From a checkpoint of a small transformer trained on Wikipedia: 13 layers, a variant of Adam for these matrices.
Each number is 50 + 10 x the weight over its row's rms, rounded and kept within 0 to 99. Layers, rows and columns count from 0. The size before them is the row's rms in percent of the matrix's.

# layer 2 attention query, 320x320, rms 0.0443, rows 86-127, columns 128-191
112:55 28 47 40 53 52 50 39 61 45 40 57 42 71 52 38 43 51 50 39 60 52 31 52 53 61 92 49 38 49 45 37 60 40 49 50 35 51 57 42 42 60 35 48 49 43 57 41 38 43 37 48 41 42 46 38 53 42 38 55 36 57 41 65
131:54 29 51 42 58 58 52 37 58 44 53 45 39 65 53 33 37 55 55 34 66 48 25 50 57 62 93 46 41 48 48 37 62 43 52 55 37 52 61 44 43 64 45 56 47 54 52 42 39 49 37 42 42 43 49 36 52 42 36 58 43 52 38 63
063:47 59 62 57 46 58 66 55 58 44 71 79 64 51 55 43 46 42 28 39 52 60 77 44 47 47 54 50 83 69 64 56 57 48 57 42 52 59 46 52 66 60 63 46 57 59 63 69 52 48 52 54 39 50 53 35 55 56 48 59 33 41 67 40
063:39 47 56 33 72 44 54 37 62 56 69 56 32 43 47 58 41 56 49 56 42 54 60 61 45 49 49 46 47 35 42 28 47 63 39 48 56 57 47 67 36 47 46 62 50 55 39 66 49 52 53 38 68 43 46 37 55 37 40 58 42 50 31 57
060:54 35 42 58 54 43 54 64 36 49 47 26 53 53 44 48 58 34 57 72 37 42 48 34 52 68 52 49 38 52 54 57 67 54 51 49 54 51 68 43 61 49 24 44 42 41 40 18 48 36 49 50 61 44 38 72 50 60 45 30 56 57 65 51
061:34 60 41 49 64 33 49 58 50 72 34 62 43 46 54 54 39 56 55 42 37 40 42 58 48 55 49 49 51 43 53 33 56 51 36 65 47 47 41 55 39 57 41 63 43 46 47 62 51 43 54 50 70 59 54 42 56 43 50 74 53 62 41 42
063:44 49 60 45 45 44 37 57 69 39 57 59 49 45 59 51 51 44 36 39 49 54 49 72 42 54 43 49 57 54 61 59 51 23 58 36 44 58 58 54 42 28 51 47 69 57 49 66 48 39 50 38 53 74 47 59 51 44 53 30 45 53 53 53
065:42 45 19 45 34 44 46 59 43 63 56 43 67 55 61 57 42 37 63 50 43 55 24 57 45 46 66 51 49 53 59 35 49 66 44 65 45 33 60 41 36 59 61 48 43 36 38 62 50 58 47 54 64 51 50 55 44 38 47 43 71 63 43 59
097:36 41 41 43 54 25 56 41 38 50 49 65 52 70 62 47 55 48 52 55 39 53 55 32 62 59 63 65 52 35 31 34 61 45 54 46 40 60 63 36 33 39 22 46 53 46 60 33 42 42 52 39 44 42 39 46 63 48 43 55 40 54 36 72
096:66 39 47 62 51 50 31 53 62 41 52 45 37 45 39 43 49 51 54 34 73 39 37 54 57 60 77 42 44 49 53 56 51 37 53 58 45 52 52 45 53 62 44 46 35 51 47 64 33 47 33 43 55 44 52 40 50 55 30 50 36 46 49 57
071:71 33 39 60 41 50 53 57 54 45 45 47 48 54 35 56 54 43 37 62 52 38 60 48 57 54 43 55 54 56 54 62 56 47 57 52 51 45 69 55 61 48 56 45 50 54 46 52 42 46 53 55 38 43 39 60 58 59 50 41 45 46 77 44
094:66 36 52 54 47 51 35 52 60 40 45 47 52 61 41 44 47 45 49 46 70 43 24 47 65 60 87 39 38 42 51 50 58 41 45 51 50 50 52 51 52 62 39 52 35 49 53 49 35 48 31 42 44 38 50 48 44 54 43 59 41 44 49 55
062:68 59 68 55 48 55 47 43 38 33 45 56 53 53 46 58 53 43 24 57 45 40 64 63 54 53 44 55 52 32 72 63 48 55 55 48 52 33 46 47 68 47 31 36 57 57 43 50 52 48 54 65 55 42 46 55 55 60 41 65 47 40 74 52
079:45 49 65 43 42 55 47 46 62 49 65 38 51 46 44 43 57 41 53 47 46 58 48 51 47 49 55 39 50 65 57 48 56 55 42 34 42 56 65 41 45 57 55 52 67 54 54 41 58 52 28 47 45 47 65 24 34 39 56 31 37 47 59 51
079:50 38 53 63 56 52 40 61 55 47 53 58 38 40 44 46 54 39 61 38 58 49 58 48 46 54 52 44 57 31 43 38 46 57 48 35 60 49 51 51 50 53 57 39 44 47 48 69 47 65 47 51 53 58 61 43 43 44 51 44 24 35 44 59
058:51 47 29 45 36 48 47 38 39 40 64 62 67 49 53 57 60 51 63 41 56 54 48 46 48 58 63 50 42 56 52 35 47 59 45 45 58 44 64 40 36 21 49 36 51 48 31 74 46 57 55 35 33 60 53 55 50 43 55 24 51 57 32 53
125:54 67 49 60 44 47 44 65 40 53 51 50 68 33 44 64 65 39 49 58 39 55 68 51 50 37 15 49 55 46 55 61 38 50 51 44 61 46 41 63 57 35 59 46 52 47 40 58 59 47 66 55 56 56 51 67 39 62 69 39 55 53 65 34
059:55 50 48 54 40 48 33 51 50 32 68 59 32 58 48 43 50 37 49 51 44 60 70 37 50 45 46 56 63 54 53 50 32 73 60 45 64 59 62 28 69 44 43 47 36 47 57 24 50 57 54 43 43 48 52 60 49 59 41 34 26 50 59 48
076:50 48 54 65 51 62 48 64 49 30 41 63 45 53 44 51 54 49 47 54 56 64 72 36 58 60 47 59 69 37 54 61 41 47 51 23 58 61 30 31 60 50 56 44 55 59 52 51 46 49 44 67 30 52 65 37 56 53 58 30 25 29 65 58
075:72 60 47 33 33 41 42 36 52 59 55 46 73 47 60 45 64 53 46 61 47 63 55 41 49 59 56 53 40 73 53 69 58 34 57 55 47 69 53 38 62 38 42 36 57 55 59 21 62 41 55 46 44 44 56 47 41 46 60 46 54 60 53 52
058:56 46 50 37 59 32 51 48 56 63 46 45 47 51 44 44 52 62 50 58 40 46 36 60 55 51 44 56 38 41 37 50 56 24 47 41 53 43 21 46 49 53 48 53 53 53 48 39 57 54 46 59 51 40 51 42 59 46 58 70 57 40 35 65
080:56 35 43 55 37 49 52 55 42 34 46 52 54 55 38 44 56 34 47 46 56 58 63 46 60 50 55 50 44 36 51 59 45 47 60 49 62 59 55 54 63 52 60 26 52 57 52 47 46 54 42 72 31 47 58 54 45 64 49 32 30 36 83 55
058:51 61 39 33 61 45 36 44 37 56 40 35 52 50 48 57 49 48 70 59 47 39 40 31 58 43 61 64 22 62 43 34 39 46 54 48 50 54 54 47 55 50 25 42 41 52 47 29 54 51 50 49 40 47 53 53 60 33 51 46 48 64 32 62
073:56 45 61 55 45 55 51 55 59 41 48 50 48 59 56 41 53 42 47 57 60 69 54 47 42 52 54 47 49 50 49 42 54 57 54 37 49 63 60 46 52 56 55 39 60 62 61 38 46 54 43 53 29 46 67 44 37 56 53 28 40 35 55 52
067:43 31 39 64 47 57 69 59 53 52 47 66 37 45 47 51 58 48 48 49 43 46 57 44 52 49 42 58 67 51 42 55 59 48 61 65 64 56 46 43 50 47 68 55 36 68 40 61 52 50 43 67 38 59 55 52 52 55 42 52 53 42 72 53
081:54 54 52 43 55 69 37 49 63 50 58 48 46 52 56 50 54 48 60 34 68 36 49 56 39 43 69 37 37 56 49 39 45 32 65 49 47 46 65 48 37 55 46 44 54 45 48 72 41 52 40 49 52 49 67 32 49 40 42 38 33 44 43 55
062:48 69 49 75 56 52 64 68 41 55 58 41 51 54 60 54 53 46 38 56 40 59 42 60 37 46 46 56 40 79 55 43 59 58 47 66 51 53 80 49 40 58 42 69 40 39 49 46 52 38 50 51 34 52 38 58 43 51 43 56 63 61 50 44
088:54 37 51 42 49 57 44 53 56 54 39 59 45 60 62 51 50 47 50 49 52 49 30 46 61 57 91 42 37 40 51 36 57 34 51 60 42 51 61 42 45 56 30 46 36 39 56 41 42 50 46 51 47 37 45 46 48 51 43 42 42 52 45 61
064:48 55 48 50 64 40 47 46 56 60 47 47 46 52 35 37 35 41 40 63 40 40 53 56 53 46 46 48 71 43 63 54 48 51 26 46 42 41 29 71 47 51 57 61 48 60 63 53 51 41 56 45 77 47 41 52 57 57 56 71 66 54 47 45
062:58 46 55 42 39 54 42 70 60 45 57 53 47 47 65 44 50 46 48 41 58 56 64 53 41 47 52 46 59 69 44 43 43 58 51 44 61 51 69 34 33 40 69 46 52 51 65 63 53 39 66 35 51 59 56 49 46 50 38 18 43 41 60 55
062:52 50 28 46 43 41 56 55 60 59 58 36 38 47 56 49 45 54 66 58 48 39 37 44 30 53 44 56 42 54 31 43 49 62 56 54 56 36 70 37 39 37 45 65 33 40 43 44 44 57 56 35 50 44 36 53 43 40 49 29 51 60 32 61
069:55 47 55 50 55 48 54 53 58 57 29 49 37 52 38 46 44 58 39 59 46 51 42 51 59 46 51 46 68 35 51 60 56 44 37 44 48 44 24 62 50 58 51 53 46 58 65 38 50 48 56 75 68 51 36 53 47 58 50 84 47 49 53 30
090:55 42 63 51 60 64 39 54 69 42 51 43 34 54 54 45 38 60 50 41 67 39 20 61 52 55 76 35 37 51 48 46 55 38 43 47 37 46 47 43 61 58 38 49 40 47 53 60 39 47 49 42 49 53 50 40 51 51 41 46 39 44 45 52
107:43 33 44 37 56 52 56 39 59 49 47 51 35 70 56 40 45 55 60 44 64 45 36 48 55 60 82 49 39 54 47 32 67 43 52 57 35 54 56 39 44 57 39 57 46 50 63 40 44 54 38 43 42 48 40 36 59 32 43 57 45 56 30 72
100:62 34 51 57 50 58 30 57 59 43 32 52 48 49 42 50 48 42 52 36 72 38 41 49 63 63 78 48 52 38 48 54 45 41 51 46 50 57 49 45 52 63 45 40 33 52 53 60 39 51 32 54 54 43 53 48 41 52 37 37 31 39 55 58
061:42 57 62 43 47 60 55 54 48 42 50 26 38 49 62 56 47 45 58 41 56 47 29 51 60 45 48 61 32 50 47 43 37 37 48 52 48 43 47 42 55 45 24 41 49 48 44 42 63 52 51 51 50 52 58 53 56 39 54 29 54 48 27 54
062:52 52 37 61 44 64 49 60 43 45 55 47 49 53 48 60 57 37 51 56 65 47 49 34 65 52 53 58 48 44 56 54 45 41 60 64 60 55 55 46 49 48 38 41 35 54 49 44 51 41 46 56 43 59 59 60 63 57 44 57 37 65 62 35
082:51 52 47 52 50 28 61 50 35 57 35 56 56 55 49 49 47 63 36 61 46 44 44 52 67 47 44 62 54 50 53 64 57 55 39 57 51 50 32 64 56 54 48 54 46 50 49 39 55 43 64 51 64 58 37 73 53 62 53 72 67 55 58 34
056:48 58 58 43 60 40 51 49 54 50 50 41 50 51 53 41 42 60 46 48 42 36 20 61 61 33 44 47 37 49 27 54 47 35 44 43 48 45 38 58 52 62 54 57 65 59 45 65 59 47 55 62 53 53 51 58 53 55 46 69 42 46 41 40
085:52 49 55 68 45 54 47 57 54 42 49 61 35 47 40 47 44 47 48 44 48 55 63 58 45 46 48 41 55 39 45 44 49 54 47 18 49 50 52 56 34 49 63 45 55 52 55 61 45 54 49 47 57 53 54 34 37 51 56 32 31 41 54 51
083:54 50 63 40 44 54 42 51 59 51 48 49 45 42 52 51 50 47 58 39 61 45 42 57 44 56 71 45 47 48 45 37 42 47 51 41 51 55 54 37 47 61 54 39 47 48 55 66 49 66 40 48 62 42 52 28 49 49 43 33 31 37 51 59
062:44 59 58 47 55 49 59 43 45 53 47 38 45 48 44 41 39 62 60 62 46 60 39 33 27 47 56 55 41 52 49 39 47 62 43 58 46 45 44 66 59 69 45 66 46 36 45 32 46 64 47 37 66 24 55 52 43 43 54 67 42 45 23 55
# layer 2 attention key, 320x320, rms 0.0432, rows 86-127, columns 128-191
115:49 39 44 51 49 72 66 71 63 48 54 53 46 43 66 55 50 66 62 54 61 58 47 63 50 40 47 55 52 58 69 77 37 57 65 49 64 38 58 50 45 52 56 43 37 52 46 58 60 51 58 58 33 60 56 42 40 60 47 41 61 52 61 43
132:46 43 45 54 49 71 62 74 60 45 57 49 55 41 70 54 60 62 61 57 58 58 53 67 50 37 39 54 47 63 67 67 37 60 65 51 60 37 55 43 45 49 55 50 41 47 44 61 59 45 53 57 36 61 59 45 42 61 56 42 53 52 56 45
072:56 53 32 39 52 37 51 50 61 49 49 37 57 47 43 33 56 34 55 62 42 36 52 46 34 41 55 45 34 61 53 46 59 53 48 44 23 60 53 55 60 41 34 60 58 47 61 74 62 50 47 43 56 58 50 48 67 49 48 20 45 65 41 65
067:47 58 50 58 41 55 47 54 68 54 44 53 61 59 49 53 50 60 47 40 59 45 51 28 43 62 57 73 63 44 45 59 54 36 49 48 49 56 39 54 58 40 42 37 56 60 50 42 45 43 43 44 56 52 50 48 54 51 62 48 41 48 50 56
068:54 51 36 58 66 44 63 44 68 53 44 59 48 45 56 55 50 49 52 44 44 44 52 61 45 46 51 60 56 32 46 57 44 57 50 53 60 34 32 50 37 66 62 58 32 60 42 46 39 60 57 59 41 38 40 56 60 42 47 70 73 28 44 43
067:51 47 55 49 62 25 32 42 37 35 37 49 51 50 50 46 61 60 58 27 48 64 50 38 54 42 60 50 51 58 51 57 66 57 55 66 54 37 48 62 38 52 56 46 37 52 51 42 52 48 64 36 54 55 54 50 44 70 57 68 72 36 67 33
071:45 55 34 57 41 51 45 37 51 43 69 52 49 40 51 58 58 45 48 70 41 40 47 38 43 50 43 59 47 51 70 48 52 52 47 41 49 46 47 28 72 42 56 44 49 59 52 68 58 48 39 49 64 53 40 58 50 46 53 46 68 59 34 42
072:50 54 54 52 77 58 45 54 29 50 61 34 54 45 51 51 45 55 65 31 51 46 33 59 49 42 58 46 75 46 48 55 43 53 67 67 55 34 39 59 28 72 65 53 42 65 53 48 49 67 70 52 33 54 73 46 49 60 51 50 62 35 53 49
098:57 39 43 44 53 58 75 62 56 57 49 48 58 42 60 45 60 71 49 52 55 46 39 53 53 42 52 36 56 49 71 74 50 43 59 50 69 41 43 47 38 65 43 43 41 50 57 55 62 41 60 53 41 52 41 48 52 62 44 50 49 48 56 43
091:61 59 40 54 51 68 22 52 65 40 50 46 51 64 51 53 39 48 59 26 56 53 52 80 22 57 56 39 58 49 39 49 34 58 57 49 31 47 54 56 53 58 54 44 51 48 40 72 49 52 51 55 43 46 73 34 39 43 51 45 41 45 51 41
073:58 50 45 38 47 49 68 35 44 62 40 50 60 51 35 50 59 49 47 40 48 41 59 56 58 53 52 55 19 33 55 48 58 38 58 50 49 43 26 43 56 75 20 37 49 35 51 58 56 56 66 62 42 49 39 59 63 25 44 43 54 44 41 51
092:54 37 54 51 52 77 38 63 62 43 55 42 40 57 57 52 41 52 55 33 51 55 54 81 29 46 55 33 69 49 46 47 33 60 68 41 51 33 48 53 42 59 65 38 42 51 41 62 50 47 68 52 42 43 76 33 24 57 50 41 53 29 57 46
064:48 37 49 56 52 54 57 47 60 45 65 57 45 50 58 48 53 38 45 73 49 44 53 40 47 51 52 49 36 35 57 43 51 47 42 35 39 49 79 47 66 35 43 35 64 56 46 65 49 41 58 64 59 51 52 59 69 45 55 60 57 38 37 59
074:46 62 48 52 40 71 56 64 64 50 70 38 26 44 58 47 33 47 58 55 54 54 44 70 41 57 43 55 56 59 53 53 39 62 42 44 53 51 47 38 58 41 75 60 52 59 50 51 40 40 41 54 52 49 62 55 41 37 40 43 47 62 52 49
078:55 50 51 52 56 62 31 36 70 33 37 55 38 61 45 35 43 42 54 23 64 45 42 55 30 64 45 46 63 55 45 41 40 49 45 40 35 70 50 57 55 61 53 43 49 47 51 59 47 58 33 58 50 48 61 34 27 30 53 31 25 55 39 56
066:50 71 54 51 50 58 49 54 24 51 77 55 31 56 55 53 44 50 59 41 40 51 49 45 36 51 39 44 76 66 64 47 34 56 52 54 63 57 30 54 43 42 52 59 52 60 50 52 38 50 49 38 52 54 67 39 55 54 50 35 35 45 50 65
127:58 61 53 43 48 31 37 32 43 49 42 50 49 63 36 45 40 33 34 36 37 41 50 38 49 67 61 47 49 37 34 28 58 42 36 44 40 59 45 57 52 53 44 45 58 58 51 44 37 52 47 41 68 41 44 57 54 38 44 60 43 46 47 57
064:58 53 26 43 64 54 79 51 65 52 56 55 49 47 45 47 42 46 68 56 39 39 50 37 29 53 54 48 39 43 41 48 42 37 66 45 48 54 37 34 49 37 40 39 68 53 50 52 36 43 35 51 43 57 47 45 88 36 45 45 40 64 36 46
079:56 49 27 33 53 52 40 33 59 46 54 68 50 46 47 42 47 41 61 59 50 43 51 52 34 59 49 44 55 46 60 59 43 51 52 43 51 67 63 51 59 48 35 28 48 53 48 52 47 49 35 59 64 46 35 39 66 43 45 44 40 63 39 51
074:50 54 43 43 51 45 54 47 38 51 62 47 48 44 45 59 59 48 42 54 43 56 61 47 42 55 49 54 32 55 54 47 46 50 47 25 67 59 38 35 57 43 59 54 66 51 37 51 44 42 49 44 58 49 52 53 57 54 38 45 39 65 59 37
067:45 40 55 63 52 45 34 44 53 49 46 54 50 53 44 42 62 42 25 41 54 51 43 56 66 62 57 46 21 53 54 48 59 51 44 32 41 60 62 55 56 58 62 61 46 55 52 55 65 57 51 53 53 51 57 43 07 50 57 61 20 26 49 38
084:59 38 47 36 46 54 64 47 65 39 52 59 55 46 49 42 57 42 53 56 49 50 49 52 34 59 43 35 29 43 46 54 42 55 40 35 44 61 56 46 51 62 31 54 48 45 44 55 55 65 50 60 57 55 40 39 43 40 36 33 21 67 52 54
063:48 57 46 42 67 48 37 68 40 59 45 60 47 54 43 54 54 56 52 37 52 60 54 44 60 37 38 65 61 58 41 58 38 52 48 55 62 53 43 45 39 62 64 66 46 45 59 51 23 40 47 34 48 59 41 60 48 45 52 70 63 46 54 39
073:44 55 49 39 45 67 62 54 58 40 58 43 46 48 50 53 51 40 56 66 63 55 49 68 33 64 49 42 42 61 50 45 41 60 38 36 48 64 59 47 63 55 52 46 46 56 51 42 57 55 36 59 52 51 54 35 33 48 48 32 12 63 39 51
069:60 40 49 32 57 33 65 36 58 31 25 51 52 50 53 43 56 52 41 55 47 49 53 57 49 55 48 37 17 46 54 55 55 40 52 45 31 54 40 55 32 73 31 64 57 52 50 43 57 68 49 60 60 38 32 36 63 45 45 58 43 52 29 56
076:47 60 49 48 44 64 35 61 47 37 62 43 36 44 56 51 46 47 61 35 46 60 57 66 26 42 48 46 49 63 65 55 42 61 51 64 42 46 62 53 41 55 59 64 51 60 50 80 40 63 37 45 54 56 75 29 28 42 53 37 34 51 44 41
065:58 47 55 43 69 35 73 54 56 55 71 29 39 47 48 69 50 59 58 48 57 42 58 49 55 34 60 53 42 35 51 54 56 48 52 57 55 25 40 63 36 61 51 55 37 70 55 59 51 51 75 53 38 47 53 63 76 54 57 62 88 44 51 55
077:58 42 50 51 39 59 44 69 61 42 65 45 44 41 61 55 49 62 62 47 49 60 47 61 33 37 50 34 54 52 68 78 38 60 61 46 64 37 48 55 41 50 54 49 41 61 37 75 47 49 65 37 41 54 54 36 40 76 45 55 54 45 68 27
068:52 45 67 63 48 47 48 53 61 65 28 48 51 55 50 54 54 51 38 42 42 39 44 47 65 48 49 54 55 38 36 49 61 36 37 40 45 50 44 56 56 44 51 43 43 41 53 46 49 38 74 67 46 52 55 55 59 52 46 55 41 39 58 48
070:51 61 40 45 43 54 54 41 45 41 70 38 44 42 38 47 40 48 52 62 44 40 58 54 28 57 47 59 40 52 80 59 44 60 55 48 47 51 41 36 67 54 49 48 53 71 48 65 62 56 20 56 49 53 39 48 40 45 52 43 47 70 43 44
064:58 57 52 57 54 61 56 50 53 51 69 40 43 50 40 47 50 45 67 52 57 35 53 57 53 57 46 59 63 40 52 51 41 49 58 68 67 43 25 37 48 70 48 47 46 66 57 37 52 52 42 55 41 28 59 63 57 43 58 43 50 50 40 49
064:53 48 71 63 48 36 34 53 58 56 28 45 59 52 49 41 52 52 26 57 53 55 48 55 68 44 53 44 17 54 31 56 66 56 43 55 45 52 72 58 51 55 50 48 51 39 56 41 62 47 71 56 52 43 48 53 44 50 55 65 53 45 55 50
085:57 52 57 64 45 59 25 59 79 32 69 45 45 51 53 56 43 45 56 39 54 61 53 65 27 50 52 34 68 55 51 49 39 69 43 38 47 56 61 44 53 41 73 45 48 62 44 80 39 45 47 38 60 50 69 32 28 50 54 54 48 39 56 42
113:45 36 44 51 54 62 70 70 55 46 57 46 56 35 63 52 55 69 62 61 64 63 48 62 57 39 42 56 51 63 66 76 43 59 63 52 66 33 55 42 42 50 50 50 44 50 45 51 60 48 58 52 32 60 55 45 52 65 45 46 63 55 58 39
098:54 42 58 45 56 50 30 50 71 37 48 50 38 58 46 46 38 51 56 31 54 54 50 68 18 56 50 38 64 47 51 50 36 56 55 41 38 43 52 54 39 57 61 36 43 52 33 76 48 52 47 50 56 53 64 28 34 43 42 35 34 47 56 40
064:39 51 46 42 43 45 34 56 59 55 42 69 36 52 44 50 51 51 50 41 53 43 48 41 52 33 49 70 69 39 59 62 38 59 48 71 51 43 61 42 57 55 58 52 45 51 48 47 31 46 40 62 51 47 38 58 50 47 58 70 77 61 49 47
070:54 51 42 42 61 35 42 49 52 56 57 68 43 50 49 54 44 66 61 39 49 46 48 50 44 34 46 43 63 42 47 50 55 47 44 80 58 43 46 50 37 60 53 51 43 18 49 57 41 47 69 44 48 46 50 64 88 50 47 51 86 48 51 54
078:52 42 53 52 58 37 54 41 49 60 39 60 68 54 51 57 63 52 39 58 39 47 41 37 77 47 45 53 44 32 39 45 73 43 38 43 47 47 62 50 54 45 33 43 55 39 49 28 63 41 66 56 52 49 25 66 68 57 46 71 70 41 57 57
062:50 37 82 40 24 33 37 45 60 63 30 49 43 57 40 38 66 54 26 68 55 42 46 63 51 64 53 65 44 59 61 58 51 51 43 40 33 71 72 49 49 40 75 46 38 42 45 44 64 45 36 49 53 55 33 61 36 60 56 70 48 53 35 36
081:46 45 46 51 59 63 49 46 72 46 52 47 41 53 50 40 36 49 55 44 53 38 45 64 41 77 42 58 64 56 47 38 33 57 45 37 43 69 52 43 58 54 53 37 47 59 58 50 49 50 34 63 52 45 54 47 27 27 55 29 16 55 49 65
083:58 53 46 51 48 62 26 54 55 29 63 38 40 50 51 39 42 53 56 36 60 55 50 63 24 57 47 33 55 56 51 47 30 56 52 38 44 53 54 49 49 53 75 52 37 61 42 65 49 56 42 47 57 58 72 28 23 59 46 38 29 49 56 41
064:43 50 61 52 50 58 49 67 47 60 28 50 33 55 50 62 51 43 56 38 57 62 53 52 61 47 56 46 87 68 27 47 39 71 44 56 55 49 58 51 53 43 57 58 54 52 52 40 38 50 49 63 38 45 58 51 45 50 63 61 28 54 65 50
# layer 2 attention value, 320x320, rms 0.0401, rows 64-76, columns 128-191
088:49 53 59 56 57 57 51 69 48 53 52 52 58 49 58 40 63 62 49 46 76 43 36 61 59 50 60 49 67 47 59 49 61 53 45 69 46 37 53 55 56 58 28 54 54 63 45 38 37 37 37 49 48 48 49 57 39 63 54 79 40 42 64 50
095:42 65 55 36 46 35 43 35 42 64 36 52 51 49 48 53 59 46 52 55 14 57 68 49 47 63 45 58 39 47 50 43 42 62 57 55 43 58 68 45 39 28 40 35 47 54 28 49 60 60 51 52 57 45 65 48 56 40 59 65 53 64 51 45
098:49 54 33 54 50 51 39 57 51 70 47 40 46 47 64 42 55 50 49 47 51 48 45 43 38 53 57 50 62 44 67 46 51 76 49 44 60 70 60 46 40 26 65 37 52 38 51 39 52 36 63 59 55 34 64 49 27 45 52 56 35 58 44 52
074:44 31 51 60 64 53 50 71 45 44 32 63 51 50 62 48 64 76 51 31 59 61 44 56 47 45 48 60 50 54 63 58 51 58 66 71 54 52 48 46 56 62 42 58 39 59 43 55 49 40 44 47 42 56 41 43 44 61 54 64 40 72 63 33
137:42 49 41 53 52 66 52 68 51 50 52 43 57 45 63 65 63 62 60 59 60 68 67 56 42 33 29 57 52 61 68 48 30 58 69 61 58 46 50 42 53 47 54 54 42 50 43 67 58 54 46 61 34 63 53 48 49 55 71 46 46 60 54 40
079:47 45 64 63 55 31 34 42 42 70 53 46 68 50 49 43 59 40 42 48 56 46 43 47 47 35 46 36 77 46 71 55 52 40 37 46 60 36 62 38 44 32 62 62 66 54 39 44 59 66 70 61 60 39 69 41 39 52 59 49 36 43 46 51
086:46 43 41 41 44 66 56 44 51 47 50 34 51 54 57 54 53 50 56 42 45 47 73 49 35 62 52 65 45 52 59 55 40 61 51 60 41 48 44 47 63 60 42 50 39 51 44 57 42 47 55 50 48 53 36 54 55 56 43 65 34 54 53 31
098:45 64 60 37 48 43 55 49 45 32 42 48 38 50 54 50 51 46 61 56 39 51 72 46 44 59 39 66 41 52 29 53 40 75 58 46 51 52 34 55 46 42 52 38 50 42 50 55 44 54 48 50 49 67 35 54 55 52 50 39 63 56 52 40
099:50 45 44 37 53 28 54 44 60 78 58 81 46 47 45 51 44 38 39 45 48 63 55 40 55 35 47 43 38 45 59 42 63 58 44 52 54 66 35 48 52 49 52 55 58 60 51 53 59 41 51 57 49 56 55 47 59 42 48 30 40 49 40 53
093:47 49 48 57 59 51 38 44 35 61 32 55 44 48 52 56 53 62 57 49 30 63 51 51 37 63 36 53 52 33 65 35 44 66 63 48 53 57 45 35 41 50 52 35 37 47 38 48 65 59 53 53 46 60 52 48 51 60 58 47 49 49 61 38
092:55 52 33 44 53 42 61 45 49 50 77 58 58 48 42 46 36 49 45 46 44 62 59 45 58 32 45 51 41 52 62 51 58 40 58 41 44 61 25 59 37 42 46 63 50 57 72 48 64 52 61 51 50 58 53 54 55 61 49 34 45 46 53 60
083:48 51 46 32 40 65 36 42 42 83 59 75 60 52 51 49 48 42 51 51 53 32 64 34 38 46 47 48 53 44 81 41 65 47 47 71 45 64 35 54 56 58 37 66 58 50 42 68 55 39 46 51 45 51 52 40 62 50 52 58 49 53 42 59
093:62 57 32 45 45 51 55 34 52 44 43 37 44 46 42 61 47 44 48 49 34 45 66 45 49 63 53 51 53 47 39 50 52 39 47 37 46 45 41 52 41 47 44 29 30 37 55 71 42 59 65 58 53 54 49 53 55 48 53 55 63 53 60 52
# layer 2 attention output (transposed), 320x320, rms 0.0403, rows 64-75, columns 128-191
090:56 55 39 55 47 50 51 60 51 56 49 49 49 51 41 47 35 35 44 37 50 51 72 50 32 52 47 37 41 55 49 58 52 51 47 41 52 69 63 63 50 44 76 39 43 53 63 67 44 68 54 54 55 47 67 58 40 54 40 44 55 43 42 42
101:54 42 57 45 36 43 57 45 52 51 38 49 49 69 55 51 47 37 51 57 56 57 41 51 60 38 59 46 49 40 41 45 71 30 41 59 58 49 49 58 58 45 38 55 46 46 50 29 54 38 45 41 46 55 41 57 52 66 44 39 59 48 36 56
088:49 50 41 42 47 50 60 51 51 45 48 52 71 43 35 66 35 44 40 52 37 42 47 64 63 47 46 46 56 70 38 48 43 48 60 46 72 39 62 55 61 65 32 48 50 53 41 49 53 64 48 41 35 61 56 52 61 46 55 51 50 45 67 59
082:55 77 40 56 41 43 55 57 50 47 53 51 48 31 46 54 33 24 49 59 48 41 68 62 44 55 23 36 59 48 51 56 50 54 33 41 74 50 49 63 47 34 68 36 45 61 57 58 53 64 54 57 69 56 66 63 45 46 46 39 63 40 47 49
104:50 63 55 55 48 36 53 60 48 47 49 51 50 17 55 52 44 46 46 53 35 48 64 57 42 54 15 50 60 52 53 50 46 64 39 42 65 46 49 51 40 40 60 43 57 54 49 54 61 54 63 54 61 52 54 47 55 47 58 47 56 36 51 42
078:36 72 40 39 47 61 66 55 56 46 51 52 39 56 62 55 41 39 59 62 42 48 58 41 55 57 56 45 37 55 38 37 57 60 57 60 67 57 40 61 58 51 45 48 33 35 41 57 45 53 56 39 31 46 45 55 44 62 42 53 62 49 75 54
088:44 60 59 57 52 40 50 55 51 55 53 51 57 29 39 46 34 37 40 57 60 54 39 60 47 50 43 42 57 42 42 53 42 42 40 31 66 50 43 54 64 55 60 40 55 62 55 45 57 53 55 51 57 60 59 51 42 27 61 47 64 49 49 52
095:56 34 55 55 60 44 38 43 36 68 44 59 59 52 37 50 49 61 36 47 48 50 37 59 63 48 40 43 57 51 57 49 59 38 45 51 52 55 63 43 44 49 47 55 49 58 61 32 60 45 59 59 60 38 40 58 39 55 48 51 49 51 33 60
105:59 48 51 53 45 41 56 46 49 41 50 39 54 63 60 54 58 46 53 44 43 41 47 52 57 54 61 55 71 62 43 55 64 47 45 62 48 35 54 50 33 45 36 49 47 50 42 58 42 65 48 41 49 54 53 42 59 58 59 59 69 52 59 47
090:54 54 59 48 41 44 58 63 58 50 53 46 64 61 42 60 46 38 41 65 51 47 56 62 62 37 42 61 47 50 46 57 59 36 51 51 57 41 46 75 64 45 49 45 48 58 47 40 51 45 42 45 60 55 47 65 55 51 51 45 52 55 39 52
089:44 41 55 55 58 47 48 52 48 33 57 34 59 53 44 48 72 38 53 59 41 47 53 58 57 47 62 60 57 48 34 67 38 60 45 38 46 31 52 34 43 49 55 50 63 54 52 68 53 57 50 46 50 59 67 41 46 33 62 54 50 44 50 44
089:58 52 52 53 53 43 57 55 45 41 48 43 53 52 50 50 54 50 40 57 60 54 51 50 52 62 55 45 49 52 38 58 40 44 40 46 43 45 58 60 59 57 55 30 39 53 59 59 42 53 49 44 49 45 55 35 50 55 48 66 59 45 67 31